Weights of a small GPT-style language model, trained from scratch on English Wikipedia: normalized queries and keys, a variant of SOAP for these matrices.
Each number is 200 + 30 x the weight over the matrix's rms, rounded and kept within 0 to 999. Layers, rows and columns count from 0.

# down: layer 6 MLP down (transposed), 384x96, rms 0.0829, rows 198-243, columns 0-47
# gate: layer 6 MLP gate, 384x96, rms 0.0829, rows 199-244, columns 0-47
# up: layer 6 MLP up, 384x96, rms 0.0828, rows 199-244, columns 0-47
down198,240,246,176,207,229,264,216,195,207,219,232,197,212,218,218,137,182,229,190,212,143,172,249,206,193,198,216,176,172,193,145,160,198,211,239,184,185,196,241,185,242,168,209,266,190,191,205,190
gate199,159,175,195,215,180,160,150,232,169,145,190,213,175,201,216,180,172,168,190,191,208,173,249,177,145,198,219,186,168,164,144,170,226,161,235,199,221,191,193,183,240,230,176,232,177,190,161,209
up199,260,192,193,211,180,151,292,194,168,219,202,165,193,163,224,216,237,173,208,168,143,144,176,211,170,212,157,169,216,217,216,237,175,118,198,223,219,197,162,135,201,239,190,206,181,205,202,203
down199,177,227,199,155,181,136,259,157,221,211,221,219,198,203,174,213,191,214,230,127,212,194,220,204,227,165,211,204,201,174,199,197,229,194,196,226,233,199,179,186,217,159,232,149,179,208,237,224
gate200,199,167,160,214,220,244,201,200,247,181,151,170,144,253,203,201,231,231,167,224,200,212,235,233,241,237,210,193,205,171,190,243,144,222,153,151,167,213,180,186,217,147,214,235,216,238,235,224
up200,161,168,224,176,217,199,197,213,214,238,187,215,189,183,206,136,221,249,146,174,239,147,240,144,243,167,162,203,163,257,246,181,162,241,217,269,234,175,168,228,196,179,197,201,201,191,154,186
down200,217,157,237,185,165,212,186,186,248,222,193,218,186,239,185,237,146,152,196,194,158,149,197,256,192,188,145,192,204,192,205,183,171,203,172,136,190,189,191,130,180,225,176,240,174,203,249,194
gate201,245,181,191,162,178,180,224,209,205,284,217,218,261,153,274,269,189,206,245,234,202,213,212,255,228,214,191,177,237,190,248,248,204,210,160,164,233,193,195,225,200,184,219,208,225,204,199,171
up201,172,195,221,199,204,218,217,154,161,181,164,159,248,250,216,196,216,178,202,183,252,172,220,225,186,201,206,282,168,162,217,205,201,170,232,215,138,237,200,219,181,193,169,205,237,226,175,175
down201,195,193,208,154,182,232,236,225,242,211,226,209,153,200,207,197,193,196,191,179,168,270,230,181,166,220,199,151,267,201,246,195,223,159,160,187,228,181,252,201,252,240,225,172,202,181,232,211
gate202,225,216,224,172,218,210,208,161,199,229,210,166,230,238,195,179,273,233,171,194,234,216,218,196,205,152,169,220,229,218,226,189,158,184,205,164,158,243,229,190,193,177,153,185,196,178,202,157
up202,205,173,231,244,194,211,223,196,199,132,230,248,212,213,166,176,237,188,166,216,247,205,231,234,172,156,197,185,203,198,194,187,190,199,238,203,206,213,236,203,214,192,199,137,199,186,206,161
down202,221,181,166,212,221,223,221,209,197,252,173,182,189,158,221,151,174,156,197,214,159,171,113,190,232,185,238,207,194,249,259,158,151,214,226,229,137,186,133,181,181,166,244,211,224,224,179,194
gate203,201,221,209,230,240,229,208,168,170,203,204,206,230,168,177,217,184,202,183,224,214,183,173,192,171,236,150,198,215,241,142,167,231,244,206,217,210,223,191,171,232,250,200,263,227,242,226,177
up203,227,236,167,159,192,170,190,240,202,235,157,217,194,204,170,193,226,190,213,183,248,194,183,170,236,153,200,258,204,181,220,123,213,197,178,196,268,133,188,175,208,151,200,207,231,198,172,231
down203,182,160,217,250,187,176,191,180,192,213,187,191,197,171,188,192,224,176,170,198,187,186,185,212,204,228,171,183,193,205,157,237,218,205,257,238,190,216,178,223,206,239,167,233,196,218,230,203
gate204,205,250,190,238,221,193,194,199,253,151,176,189,240,233,203,202,185,235,238,198,203,209,210,195,256,233,212,228,204,219,165,215,225,249,179,225,159,223,206,205,140,197,242,243,192,239,177,172
up204,189,224,203,220,175,153,147,221,181,204,207,208,276,207,202,206,211,189,252,203,238,205,137,185,238,178,197,197,157,288,195,230,211,158,183,209,173,165,167,228,201,236,211,225,208,207,203,218
down204,200,216,180,242,199,225,175,199,199,183,166,224,219,190,180,222,244,245,206,204,128,205,224,158,166,182,245,272,242,226,200,204,220,153,188,193,162,199,174,189,140,208,221,191,228,162,207,208
gate205,265,229,191,239,227,112,207,199,230,168,207,234,161,133,254,191,220,227,209,205,240,172,200,165,214,209,195,170,215,247,229,190,221,240,200,201,196,201,218,179,194,212,306,216,182,210,203,186
up205,154,197,234,205,251,159,193,214,189,180,188,230,254,255,183,173,197,153,165,210,177,171,191,191,181,226,198,189,169,221,206,219,232,165,260,136,221,200,162,221,232,230,170,163,199,171,193,216
down205,235,228,220,198,187,201,184,214,199,221,217,152,195,196,191,225,207,172,246,175,207,207,240,231,195,229,209,213,277,232,247,221,224,211,161,222,238,213,230,219,201,196,193,226,190,265,189,217
gate206,186,158,193,207,248,171,166,222,199,184,178,200,193,254,181,247,175,248,223,249,182,216,202,182,188,151,206,207,208,263,171,169,236,243,209,177,237,196,261,180,148,195,214,243,192,226,242,231
up206,214,203,221,211,221,221,205,143,217,217,223,252,191,223,229,223,220,225,194,218,180,204,250,171,187,231,188,192,203,169,226,175,231,199,211,251,245,178,155,204,181,172,159,179,142,169,137,173
down206,182,263,186,178,237,218,221,143,221,206,165,191,200,236,185,262,194,217,212,244,233,150,151,166,236,197,146,229,190,213,202,198,190,225,204,197,151,210,201,213,238,227,207,185,225,205,190,218
gate207,120,248,215,229,212,174,181,217,231,129,254,156,183,188,214,203,267,198,206,188,188,251,196,259,215,229,258,140,170,149,215,234,173,211,236,186,165,136,192,178,218,222,159,257,183,181,197,167
up207,137,192,192,193,192,143,163,192,224,226,280,190,192,163,212,222,197,132,147,150,192,201,201,234,202,233,207,158,207,189,193,194,155,188,185,152,254,200,153,233,160,186,206,148,200,227,201,150
down207,196,178,225,181,215,219,283,196,178,202,183,202,194,189,181,198,167,182,158,144,255,233,167,210,197,178,194,166,228,208,234,170,193,228,210,217,212,216,192,198,208,234,163,215,168,217,250,265
gate208,142,236,202,141,229,183,194,156,238,201,169,243,232,248,195,203,167,189,152,228,209,240,240,231,267,187,227,205,178,197,180,170,209,171,266,211,225,215,202,169,212,186,175,174,182,163,180,257
up208,189,212,241,203,195,207,205,155,247,268,161,223,199,203,222,215,186,224,216,163,170,173,181,201,235,196,225,177,192,209,166,192,192,193,205,200,215,227,219,132,210,239,159,261,206,218,221,212
down208,240,210,185,185,181,189,140,182,162,208,192,167,182,215,232,156,155,227,165,226,187,223,218,167,165,151,227,224,194,152,217,196,183,201,138,190,212,157,216,187,217,235,172,206,225,183,217,173
gate209,269,218,205,180,212,231,128,168,208,223,170,203,216,228,214,170,225,190,226,201,180,162,225,216,146,236,217,220,207,164,183,151,200,195,188,202,172,250,254,171,159,261,238,198,229,167,188,166
up209,206,205,192,193,210,235,244,214,208,187,203,272,263,207,168,245,132,157,201,156,252,212,199,236,158,199,214,181,193,193,192,230,227,162,185,202,195,178,176,240,191,218,218,210,210,191,233,201
down209,221,240,221,196,140,183,211,193,242,207,240,192,168,246,197,136,196,214,197,250,199,174,191,194,137,175,147,232,159,209,256,214,221,204,152,243,216,216,213,169,204,186,232,229,194,217,195,186
gate210,206,173,161,176,171,170,211,213,243,183,252,208,184,191,158,172,226,230,219,219,135,195,192,204,191,159,217,179,184,224,203,177,126,219,205,155,227,210,228,175,156,217,198,230,181,195,263,235
up210,253,211,189,192,211,209,201,205,213,156,222,198,146,235,234,193,228,199,189,165,150,238,194,211,226,181,173,147,198,212,211,236,188,199,183,216,215,199,200,250,221,173,186,215,230,193,291,196
down210,152,187,191,164,175,189,188,230,193,200,180,235,231,244,218,202,258,219,217,179,155,198,157,225,166,182,175,235,168,218,202,161,190,193,236,187,158,196,252,180,190,233,224,169,168,233,183,147
gate211,219,241,211,165,230,219,190,207,243,195,250,175,243,239,238,180,164,218,192,200,191,281,194,190,265,199,175,189,189,198,214,175,181,210,160,148,153,227,166,167,228,184,177,160,204,246,194,193
up211,218,194,191,271,201,244,182,230,162,229,212,208,249,171,161,178,213,230,231,152,158,213,193,211,242,185,221,191,195,205,185,152,210,206,192,204,164,228,143,168,170,164,226,213,167,174,252,215
down211,134,192,171,161,212,179,251,223,230,197,188,212,185,204,210,187,207,166,167,203,231,233,262,156,182,190,151,150,237,150,207,206,173,222,225,231,171,216,217,211,188,225,211,200,257,225,199,219
gate212,228,184,183,251,217,167,226,155,212,227,165,214,241,229,221,230,253,174,216,150,251,191,212,239,226,243,267,155,194,184,207,168,162,168,237,177,241,254,224,217,197,163,190,244,203,210,214,197
up212,152,188,216,214,226,253,168,235,171,154,191,187,217,171,177,230,191,216,232,233,203,226,212,263,202,218,166,214,170,192,176,236,228,200,233,203,170,215,192,243,206,231,223,216,199,233,155,184
down212,142,253,186,259,166,130,257,198,224,208,205,188,165,203,246,226,192,208,193,205,165,253,173,178,227,171,185,202,210,160,172,210,204,199,155,240,216,155,232,187,277,166,209,161,204,195,225,238
gate213,215,234,220,142,177,216,156,197,236,207,192,154,238,237,243,184,216,160,174,225,187,206,182,225,216,134,152,216,188,190,219,204,145,200,210,182,154,182,214,224,208,254,257,228,225,266,181,144
up213,210,196,209,179,201,210,205,213,207,177,164,221,206,204,212,186,243,209,212,214,196,223,191,193,239,137,226,179,195,142,202,183,176,196,230,181,254,206,219,195,201,246,170,223,192,243,181,214
down213,165,135,215,213,217,261,173,245,216,239,156,160,241,146,206,197,191,236,228,160,189,195,210,241,181,207,213,195,148,224,156,240,237,218,203,187,198,175,137,241,147,192,175,159,137,209,184,261
gate214,279,197,206,197,219,173,180,213,193,212,221,217,205,174,215,224,214,155,194,173,113,226,221,226,184,233,220,241,202,227,179,223,194,193,200,199,214,264,198,212,197,163,200,228,205,231,211,150
up214,194,221,173,215,220,198,255,176,197,168,235,251,245,169,195,215,233,224,154,195,224,282,227,231,211,257,229,240,197,185,159,233,218,150,191,218,185,154,199,176,223,187,203,142,194,230,264,254
down214,191,239,210,165,202,251,197,220,187,222,151,164,156,185,172,193,206,162,216,161,220,210,275,206,199,211,195,151,161,217,197,184,156,221,196,171,181,216,189,223,236,176,150,232,193,199,152,196
gate215,149,237,216,192,160,156,204,194,178,179,149,196,213,187,235,171,205,238,161,260,175,153,214,213,136,226,238,137,164,247,183,183,190,255,231,169,218,213,229,195,214,169,194,198,184,229,154,182
up215,201,166,208,212,204,156,191,195,248,258,162,205,171,182,239,255,194,257,240,233,224,226,189,225,184,231,183,223,161,207,153,238,210,160,202,193,160,199,175,238,166,208,153,198,202,211,187,238
down215,226,226,146,212,212,156,213,184,268,204,186,189,213,188,166,226,161,183,233,170,232,190,150,221,208,219,237,169,227,185,196,177,207,198,219,232,199,146,178,266,253,160,166,196,243,204,200,212
gate216,146,211,165,153,232,201,181,200,214,195,168,193,273,209,214,186,143,246,200,219,239,220,225,195,231,211,207,209,233,211,219,206,227,238,187,195,226,108,210,228,197,157,194,209,191,162,160,200
up216,207,202,203,219,259,227,158,222,159,163,169,207,180,225,222,166,213,201,203,160,209,214,183,202,157,189,191,223,220,260,277,226,236,196,233,223,205,228,146,201,237,242,198,228,204,225,168,198
down216,218,165,213,202,220,212,196,210,204,159,218,224,222,146,178,189,204,198,211,211,238,193,174,271,195,206,215,163,179,225,175,225,130,213,216,161,224,184,153,188,170,177,224,216,186,170,182,229
gate217,167,192,192,222,191,173,235,259,243,175,217,182,189,154,270,252,164,216,233,250,209,166,214,219,219,208,188,146,226,182,228,167,161,188,183,238,199,187,164,162,215,224,200,195,198,215,203,154
up217,226,178,162,140,252,210,170,191,185,229,164,220,170,233,167,154,227,173,204,187,188,228,219,231,191,148,207,188,175,190,202,230,221,150,239,206,175,236,217,210,185,167,172,284,221,198,179,194
down217,136,167,199,167,201,138,217,256,206,167,231,153,187,199,231,258,194,183,256,222,214,194,224,216,242,236,217,126,180,186,178,180,243,215,232,176,253,171,208,239,169,204,188,164,205,179,202,217
gate218,216,189,250,187,204,182,170,245,210,182,220,210,245,162,191,230,188,234,211,188,247,230,186,195,232,225,173,134,272,188,212,223,245,202,181,177,192,170,219,211,209,204,167,214,217,174,223,210
up218,119,202,232,159,206,234,189,127,230,188,225,194,188,247,212,143,205,215,184,216,236,207,263,152,190,158,213,221,169,218,190,201,193,210,152,212,186,189,241,151,217,173,227,171,164,181,167,159
down218,230,150,182,244,178,180,185,213,210,224,203,208,220,135,155,250,177,217,139,232,166,192,238,229,219,187,210,178,214,190,209,180,221,216,273,225,246,181,238,163,248,203,167,184,166,216,198,222
gate219,221,222,216,189,217,189,201,215,191,159,163,255,199,200,198,176,176,202,158,198,200,220,231,222,233,214,200,204,219,153,231,194,223,175,188,145,201,253,206,194,184,192,182,214,176,208,263,244
up219,198,166,221,165,198,206,183,226,175,208,211,201,184,175,171,250,199,185,187,199,201,232,243,209,233,166,211,192,203,153,169,208,182,163,154,232,228,199,177,182,280,203,240,208,175,209,237,141
down219,228,216,198,180,157,196,158,198,216,182,203,260,182,203,173,282,172,151,248,188,156,227,146,209,157,229,196,174,201,216,187,203,206,184,222,209,196,209,253,229,142,206,208,233,165,222,195,226
gate220,183,208,243,230,217,220,220,210,202,234,249,229,205,232,188,190,227,187,213,237,243,212,240,148,174,187,230,177,187,162,212,130,196,225,264,234,245,203,199,201,220,211,191,199,197,209,219,210
up220,173,258,159,197,221,171,169,210,193,201,188,156,234,214,233,220,195,193,234,158,193,230,175,181,180,233,209,173,215,249,209,225,202,131,191,186,212,213,200,215,202,228,153,180,239,192,220,197
down220,202,163,223,193,171,175,211,162,243,164,248,173,159,208,185,218,156,181,234,164,188,147,215,187,227,150,190,198,226,200,197,219,268,212,173,212,234,211,223,155,232,206,214,160,190,197,210,167
gate221,191,226,189,208,114,186,169,214,190,212,209,214,176,247,220,201,237,230,222,218,255,221,247,192,188,192,238,211,187,213,229,206,215,152,166,148,247,193,161,233,166,186,169,242,197,168,209,236
up221,212,211,251,223,225,205,165,228,200,251,156,188,157,268,186,192,194,220,174,201,211,208,235,211,193,207,218,173,162,153,196,240,209,213,182,167,217,215,217,199,203,218,224,248,229,150,190,210
down221,210,194,177,144,208,215,184,247,246,175,172,183,240,208,180,232,235,235,235,163,213,171,173,199,205,167,211,209,209,216,197,220,154,200,206,187,212,267,244,152,220,200,251,149,206,187,185,183
gate222,204,194,174,237,231,181,206,215,216,141,229,218,202,231,165,209,149,188,160,224,183,170,214,231,166,238,183,202,216,253,202,165,258,151,237,233,182,193,191,243,162,207,145,209,192,200,237,183
up222,176,208,166,227,263,248,157,164,224,190,304,276,234,177,174,161,223,171,186,180,194,170,195,201,206,195,205,198,215,223,192,214,197,195,177,218,176,210,145,206,182,191,182,174,174,214,207,218
down222,213,165,220,250,157,185,226,204,203,230,236,190,208,225,247,205,247,200,185,223,211,225,235,171,231,186,240,163,156,178,229,185,239,245,182,208,207,263,209,177,248,201,215,246,214,207,211,213
gate223,193,240,169,192,217,197,202,182,147,180,216,241,192,180,258,156,210,246,193,246,209,156,190,231,220,186,159,200,114,225,133,190,217,207,200,188,183,172,206,147,126,215,190,191,253,178,154,157
up223,197,189,178,151,213,187,270,210,197,254,173,194,225,227,135,170,253,147,199,215,260,205,195,196,178,166,259,221,189,215,218,181,182,172,194,194,189,229,178,160,231,225,231,216,243,194,228,189
down223,196,168,188,173,141,241,155,188,241,197,161,169,179,157,222,190,205,214,211,200,190,253,234,199,175,225,201,221,182,200,169,188,210,275,143,198,180,159,220,200,193,229,206,157,224,186,135,184
gate224,182,231,141,184,190,278,241,231,216,222,206,219,152,234,208,212,179,159,169,176,263,202,228,186,206,152,167,218,217,163,209,143,210,190,239,184,212,194,157,238,214,188,184,241,184,182,231,190
up224,189,197,212,210,199,183,238,143,210,220,187,195,211,164,238,201,188,229,182,226,214,190,224,240,231,164,152,183,155,152,165,183,166,190,196,251,180,227,201,155,261,218,174,222,216,203,265,182
down224,166,217,228,209,237,237,233,254,180,224,159,179,205,230,254,237,207,206,237,203,199,185,221,139,215,191,151,196,201,244,195,155,211,213,189,172,183,200,215,219,139,190,190,133,224,186,167,250
gate225,174,202,223,211,242,211,190,173,188,206,244,223,192,263,212,233,179,205,244,184,227,180,173,155,213,181,224,151,193,200,273,168,194,197,209,201,142,254,199,190,208,148,170,269,211,227,243,191
up225,248,209,226,193,175,217,256,210,193,217,236,146,250,167,250,188,196,149,179,229,177,205,243,185,187,226,181,224,202,204,168,182,260,238,183,186,200,251,199,213,204,153,221,217,180,184,176,221
down225,196,209,192,186,221,112,165,153,194,207,205,188,174,264,154,235,197,176,214,189,185,190,231,192,206,232,163,194,207,233,204,217,166,191,184,219,176,197,222,243,164,230,213,249,203,216,169,251
gate226,203,150,200,183,219,191,169,193,201,217,149,153,194,272,270,252,221,175,182,172,172,204,159,173,231,117,210,182,171,221,193,200,213,253,153,238,193,241,259,183,174,197,176,177,231,239,220,165
up226,190,194,245,188,212,212,263,184,166,260,184,220,188,249,229,190,140,193,205,248,262,214,192,198,186,170,225,160,238,158,145,184,210,163,215,157,171,260,228,189,200,159,185,182,176,176,213,182
down226,252,181,159,233,214,243,172,196,174,191,214,184,210,147,167,222,197,213,184,151,157,204,184,195,202,229,201,209,205,186,228,226,196,218,227,151,230,185,159,184,172,212,131,243,133,206,213,216
gate227,221,206,152,194,209,176,183,198,204,146,205,234,261,200,205,231,240,185,182,147,185,194,205,232,220,290,168,154,212,166,210,217,163,167,189,178,224,227,173,219,184,243,229,228,220,271,236,151
up227,200,199,249,207,189,185,222,210,164,189,196,231,196,163,187,154,224,200,195,166,166,184,197,247,218,227,208,207,220,244,113,207,225,193,224,248,180,199,189,191,241,135,200,260,198,192,218,216
down227,221,217,176,256,164,249,189,191,152,192,199,157,205,208,179,205,171,177,210,243,208,189,171,141,161,193,227,227,233,227,220,222,218,241,244,153,174,217,212,190,206,204,185,150,261,181,170,212
gate228,257,218,207,189,226,195,194,202,175,203,194,204,197,195,256,147,177,260,150,189,187,265,183,218,188,234,219,224,188,229,222,237,189,208,198,104,179,245,139,219,139,186,213,255,277,183,164,196
up228,166,221,187,207,167,172,201,208,217,223,209,225,229,238,126,216,217,214,227,180,206,165,167,188,222,202,200,239,216,217,205,270,198,175,163,230,221,193,185,215,237,197,230,188,201,244,192,156
down228,223,216,177,216,163,197,156,138,228,182,228,219,181,156,209,195,228,202,225,204,227,236,229,188,205,161,203,195,201,203,158,155,196,210,252,173,185,186,170,167,187,236,228,167,156,235,201,222
gate229,229,179,153,208,166,205,183,256,197,216,184,213,227,219,232,206,244,210,182,214,226,172,236,212,216,173,187,181,229,209,204,230,163,188,168,157,192,187,208,177,178,218,235,208,183,224,216,248
up229,156,199,178,180,171,177,190,156,198,218,244,164,181,195,218,185,186,200,219,218,189,188,167,114,207,192,217,216,184,157,214,213,201,240,227,197,168,228,198,165,175,154,202,196,153,282,175,220
down229,145,234,220,153,205,182,230,233,183,210,199,189,179,176,199,183,212,220,169,242,182,196,251,199,192,138,217,195,225,253,201,197,197,233,205,208,226,179,188,209,238,182,211,202,196,201,180,178
gate230,162,221,145,191,238,217,244,211,202,225,185,222,162,199,150,128,206,233,185,218,229,223,146,207,174,276,148,191,193,188,187,159,256,168,192,181,256,191,196,207,147,159,203,220,213,184,159,178
up230,148,211,144,218,185,156,236,210,242,177,151,226,160,230,176,203,209,219,193,162,222,251,174,219,194,252,206,191,179,178,226,228,222,228,178,210,194,204,130,189,250,170,135,219,223,223,216,194
down230,212,246,248,162,186,224,193,172,139,176,196,230,189,171,192,161,167,197,195,186,159,236,216,219,250,151,215,232,206,231,145,142,215,229,234,226,221,195,219,145,173,230,226,217,239,209,204,217
gate231,217,182,187,216,247,191,167,184,134,155,186,220,209,198,145,243,211,209,147,207,208,221,162,238,165,160,198,148,226,194,225,245,230,138,190,191,158,192,196,250,165,197,181,221,211,242,218,180
up231,187,215,210,277,222,202,215,178,165,186,227,212,242,195,220,216,164,175,197,210,173,174,185,223,193,206,189,206,234,183,143,177,199,170,182,259,189,145,217,235,215,195,250,194,202,233,159,186
down231,162,232,159,112,202,220,174,210,193,202,190,211,158,206,139,237,206,266,160,188,149,215,256,209,157,181,180,172,136,196,231,223,150,241,189,197,186,259,243,249,176,214,185,161,237,210,218,210
gate232,206,208,217,147,177,271,220,173,169,166,160,220,208,237,245,176,235,161,201,196,232,192,218,174,252,182,177,159,236,218,211,204,266,163,189,235,232,224,187,205,197,195,191,199,166,222,207,196
up232,179,149,226,218,254,185,197,254,231,176,186,195,218,261,177,180,171,194,198,207,261,177,178,203,216,171,224,172,161,201,181,150,219,230,195,163,166,202,218,231,230,235,230,240,182,137,218,145
down232,175,220,222,202,172,234,192,173,197,136,176,254,208,176,210,208,249,164,175,180,188,214,192,195,184,222,206,225,213,188,223,159,155,188,150,183,153,184,189,258,168,201,204,162,193,224,171,158
gate233,186,272,212,189,160,245,154,232,188,190,228,202,175,201,206,162,166,231,258,205,181,183,187,145,162,180,218,183,206,179,170,220,169,222,175,143,199,197,237,203,180,185,219,138,236,222,188,199
up233,251,202,174,180,219,170,199,170,191,233,200,197,223,233,241,159,200,228,231,212,177,227,239,231,150,218,150,211,131,158,214,173,219,173,196,195,232,212,217,221,158,190,206,190,180,223,151,197
down233,231,205,238,229,206,217,178,171,249,215,237,151,166,203,152,221,219,213,227,166,228,175,199,218,186,137,204,212,204,246,186,230,195,185,178,160,177,169,207,191,191,174,224,186,197,199,197,248
gate234,237,201,211,210,190,159,190,171,249,188,209,212,220,189,262,228,207,241,183,157,178,157,231,186,183,216,182,209,244,232,217,212,190,202,207,168,152,212,137,162,169,203,215,217,145,228,243,224
up234,179,177,224,153,192,234,234,241,188,187,176,184,253,208,229,238,217,216,147,216,234,220,198,203,186,245,232,186,226,203,206,225,245,103,225,240,237,178,193,192,209,160,237,242,192,222,203,197
down234,192,187,182,190,222,206,170,150,227,132,234,200,171,138,208,228,157,247,179,138,182,193,183,196,261,226,195,200,207,186,212,154,217,246,198,200,200,174,214,206,249,216,207,191,196,234,200,168
gate235,201,187,213,179,148,216,216,252,183,205,176,195,222,164,238,233,169,212,195,215,267,222,208,165,225,238,227,244,212,168,161,197,256,201,213,141,206,192,173,196,191,206,194,174,233,159,247,240
up235,166,223,209,183,219,187,131,207,185,171,180,192,236,239,203,182,216,152,184,220,226,202,194,216,240,206,245,239,213,167,177,212,232,208,209,230,216,190,138,226,206,232,144,203,143,159,204,262
down235,259,195,200,247,224,224,200,226,160,220,200,212,238,228,224,219,175,193,196,215,201,161,147,191,185,192,181,114,214,230,206,215,186,272,160,156,163,241,277,186,208,261,232,181,152,212,249,166
gate236,249,224,203,271,201,180,141,268,170,194,186,183,241,221,179,242,170,211,158,168,242,212,182,148,215,210,225,236,217,228,228,198,250,189,206,205,128,197,179,206,180,201,157,212,233,189,152,232
up236,221,170,202,254,216,232,190,205,188,191,155,219,147,252,196,179,252,166,237,152,171,218,208,194,232,187,257,229,198,185,285,242,195,199,216,192,216,209,193,173,250,233,199,209,189,171,195,194
down236,151,226,192,178,179,198,192,183,214,205,200,207,167,221,230,210,150,180,122,258,235,206,242,201,143,193,171,193,187,218,179,200,229,195,195,197,222,230,250,155,199,152,188,231,187,179,173,167
gate237,191,212,222,208,153,209,210,208,192,146,193,224,241,227,172,228,162,246,174,239,215,182,177,205,187,236,159,225,200,206,196,237,204,132,211,194,171,210,200,205,195,172,188,189,220,190,212,162
up237,197,166,168,148,169,248,205,194,201,279,207,202,204,162,206,189,207,158,237,239,201,196,199,206,176,187,183,220,181,197,244,180,230,189,200,222,229,231,203,157,205,164,202,198,173,204,272,163
down237,214,211,179,226,184,222,175,207,223,208,175,165,171,191,238,219,159,173,178,130,176,157,203,198,222,195,169,241,179,206,161,170,157,138,185,200,191,181,151,190,273,206,228,137,187,146,133,201
gate238,206,176,188,213,211,201,211,233,188,258,212,186,192,272,180,177,173,193,202,189,215,212,192,163,170,164,184,157,203,204,241,219,186,234,173,203,175,209,190,202,181,272,152,197,204,236,185,195
up238,158,195,227,193,189,189,223,185,234,140,189,202,209,213,217,199,229,175,226,163,271,199,213,203,212,172,200,176,213,180,215,187,207,209,165,227,156,239,248,185,205,198,176,190,241,194,246,188
down238,189,225,177,206,158,225,186,183,225,186,234,209,204,165,203,215,198,177,178,188,162,213,154,213,210,159,150,167,224,202,211,161,207,247,183,184,232,247,197,201,127,197,207,190,190,204,204,203
gate239,236,207,146,241,222,200,170,245,163,194,194,217,186,211,147,187,188,178,152,192,216,187,199,231,201,193,258,214,222,229,167,202,244,264,193,175,162,215,175,244,213,214,170,158,166,178,177,223
up239,172,235,193,171,149,193,215,157,226,202,175,150,174,152,198,202,194,171,215,161,159,155,157,227,193,210,170,212,182,211,244,193,158,154,184,213,179,189,215,194,180,234,179,178,222,201,204,180
down239,225,193,179,242,197,159,183,187,178,142,179,195,196,247,167,155,213,188,210,277,210,223,181,183,201,230,246,243,191,184,199,165,208,188,222,261,164,182,171,193,193,210,214,254,222,225,229,194
gate240,202,202,181,213,222,188,178,194,214,239,234,192,192,203,198,217,227,191,236,232,216,243,249,213,187,214,173,208,218,188,224,187,137,208,188,148,197,235,135,221,186,160,223,227,242,227,205,197
up240,166,221,226,199,153,225,202,192,216,192,210,242,187,196,153,190,213,178,212,205,211,202,225,263,213,220,188,219,223,183,232,199,203,149,157,246,165,246,190,185,157,253,197,153,213,174,178,274
down240,191,178,192,126,235,206,194,194,244,143,182,195,196,241,156,195,138,215,190,152,220,200,236,173,195,182,191,159,191,200,227,168,222,231,240,205,217,190,225,200,248,179,158,179,197,241,201,194
gate241,233,185,220,141,235,204,214,155,239,216,206,191,200,216,232,240,200,225,158,228,229,199,184,271,195,205,209,189,201,180,183,164,213,204,197,216,169,214,213,190,203,190,199,192,150,218,233,201
up241,137,173,208,173,174,219,192,208,173,228,206,170,207,163,177,205,168,139,175,172,169,222,211,167,219,199,203,195,162,201,185,238,188,215,209,167,239,205,213,240,242,190,179,200,214,179,202,219
down241,204,168,209,156,217,221,174,208,209,228,192,247,193,187,192,188,194,211,190,186,200,151,219,195,205,234,186,179,205,220,221,191,172,223,191,239,184,165,198,206,197,192,193,181,237,214,218,240
gate242,235,238,178,272,186,164,189,232,212,239,197,214,191,168,201,199,164,263,129,176,163,188,222,158,150,185,246,217,193,149,200,231,186,164,188,140,192,217,224,165,186,196,205,188,237,173,197,193
up242,150,150,174,188,206,204,160,182,238,251,158,164,191,142,239,207,227,173,207,183,173,202,205,228,235,221,177,177,266,164,180,144,200,185,201,175,174,185,195,193,208,224,163,179,205,196,182,156
down242,198,182,250,152,180,198,234,219,176,157,202,241,166,200,214,198,204,217,176,179,167,261,196,177,201,193,216,209,193,255,220,219,226,263,219,148,257,217,162,186,247,186,244,173,227,168,198,237
gate243,253,223,190,214,226,220,201,251,206,191,174,203,225,171,178,189,204,159,176,165,162,216,207,214,148,120,210,187,231,213,224,207,214,161,159,201,228,153,176,195,189,214,165,157,216,249,200,224
up243,152,182,222,271,200,196,213,248,258,220,184,205,210,230,222,197,184,202,199,186,177,195,240,225,178,142,222,173,228,179,176,195,190,190,160,251,182,234,203,189,171,209,138,197,175,194,174,266
down243,207,177,188,192,192,184,209,186,175,185,230,162,166,181,194,203,221,225,236,254,178,179,215,143,242,201,184,246,226,208,216,248,184,227,246,182,215,204,204,206,206,199,194,261,161,211,220,152
gate244,212,220,212,180,256,228,183,183,176,221,228,242,191,212,213,211,173,203,255,231,145,166,208,190,145,244,188,214,192,238,216,244,187,207,221,207,251,177,216,200,162,203,255,241,240,188,203,231
up244,151,165,214,233,153,226,161,184,167,162,189,193,150,198,167,243,147,207,209,168,231,164,182,158,184,243,231,191,236,215,246,190,181,196,180,156,199,219,209,170,162,196,213,246,178,213,191,258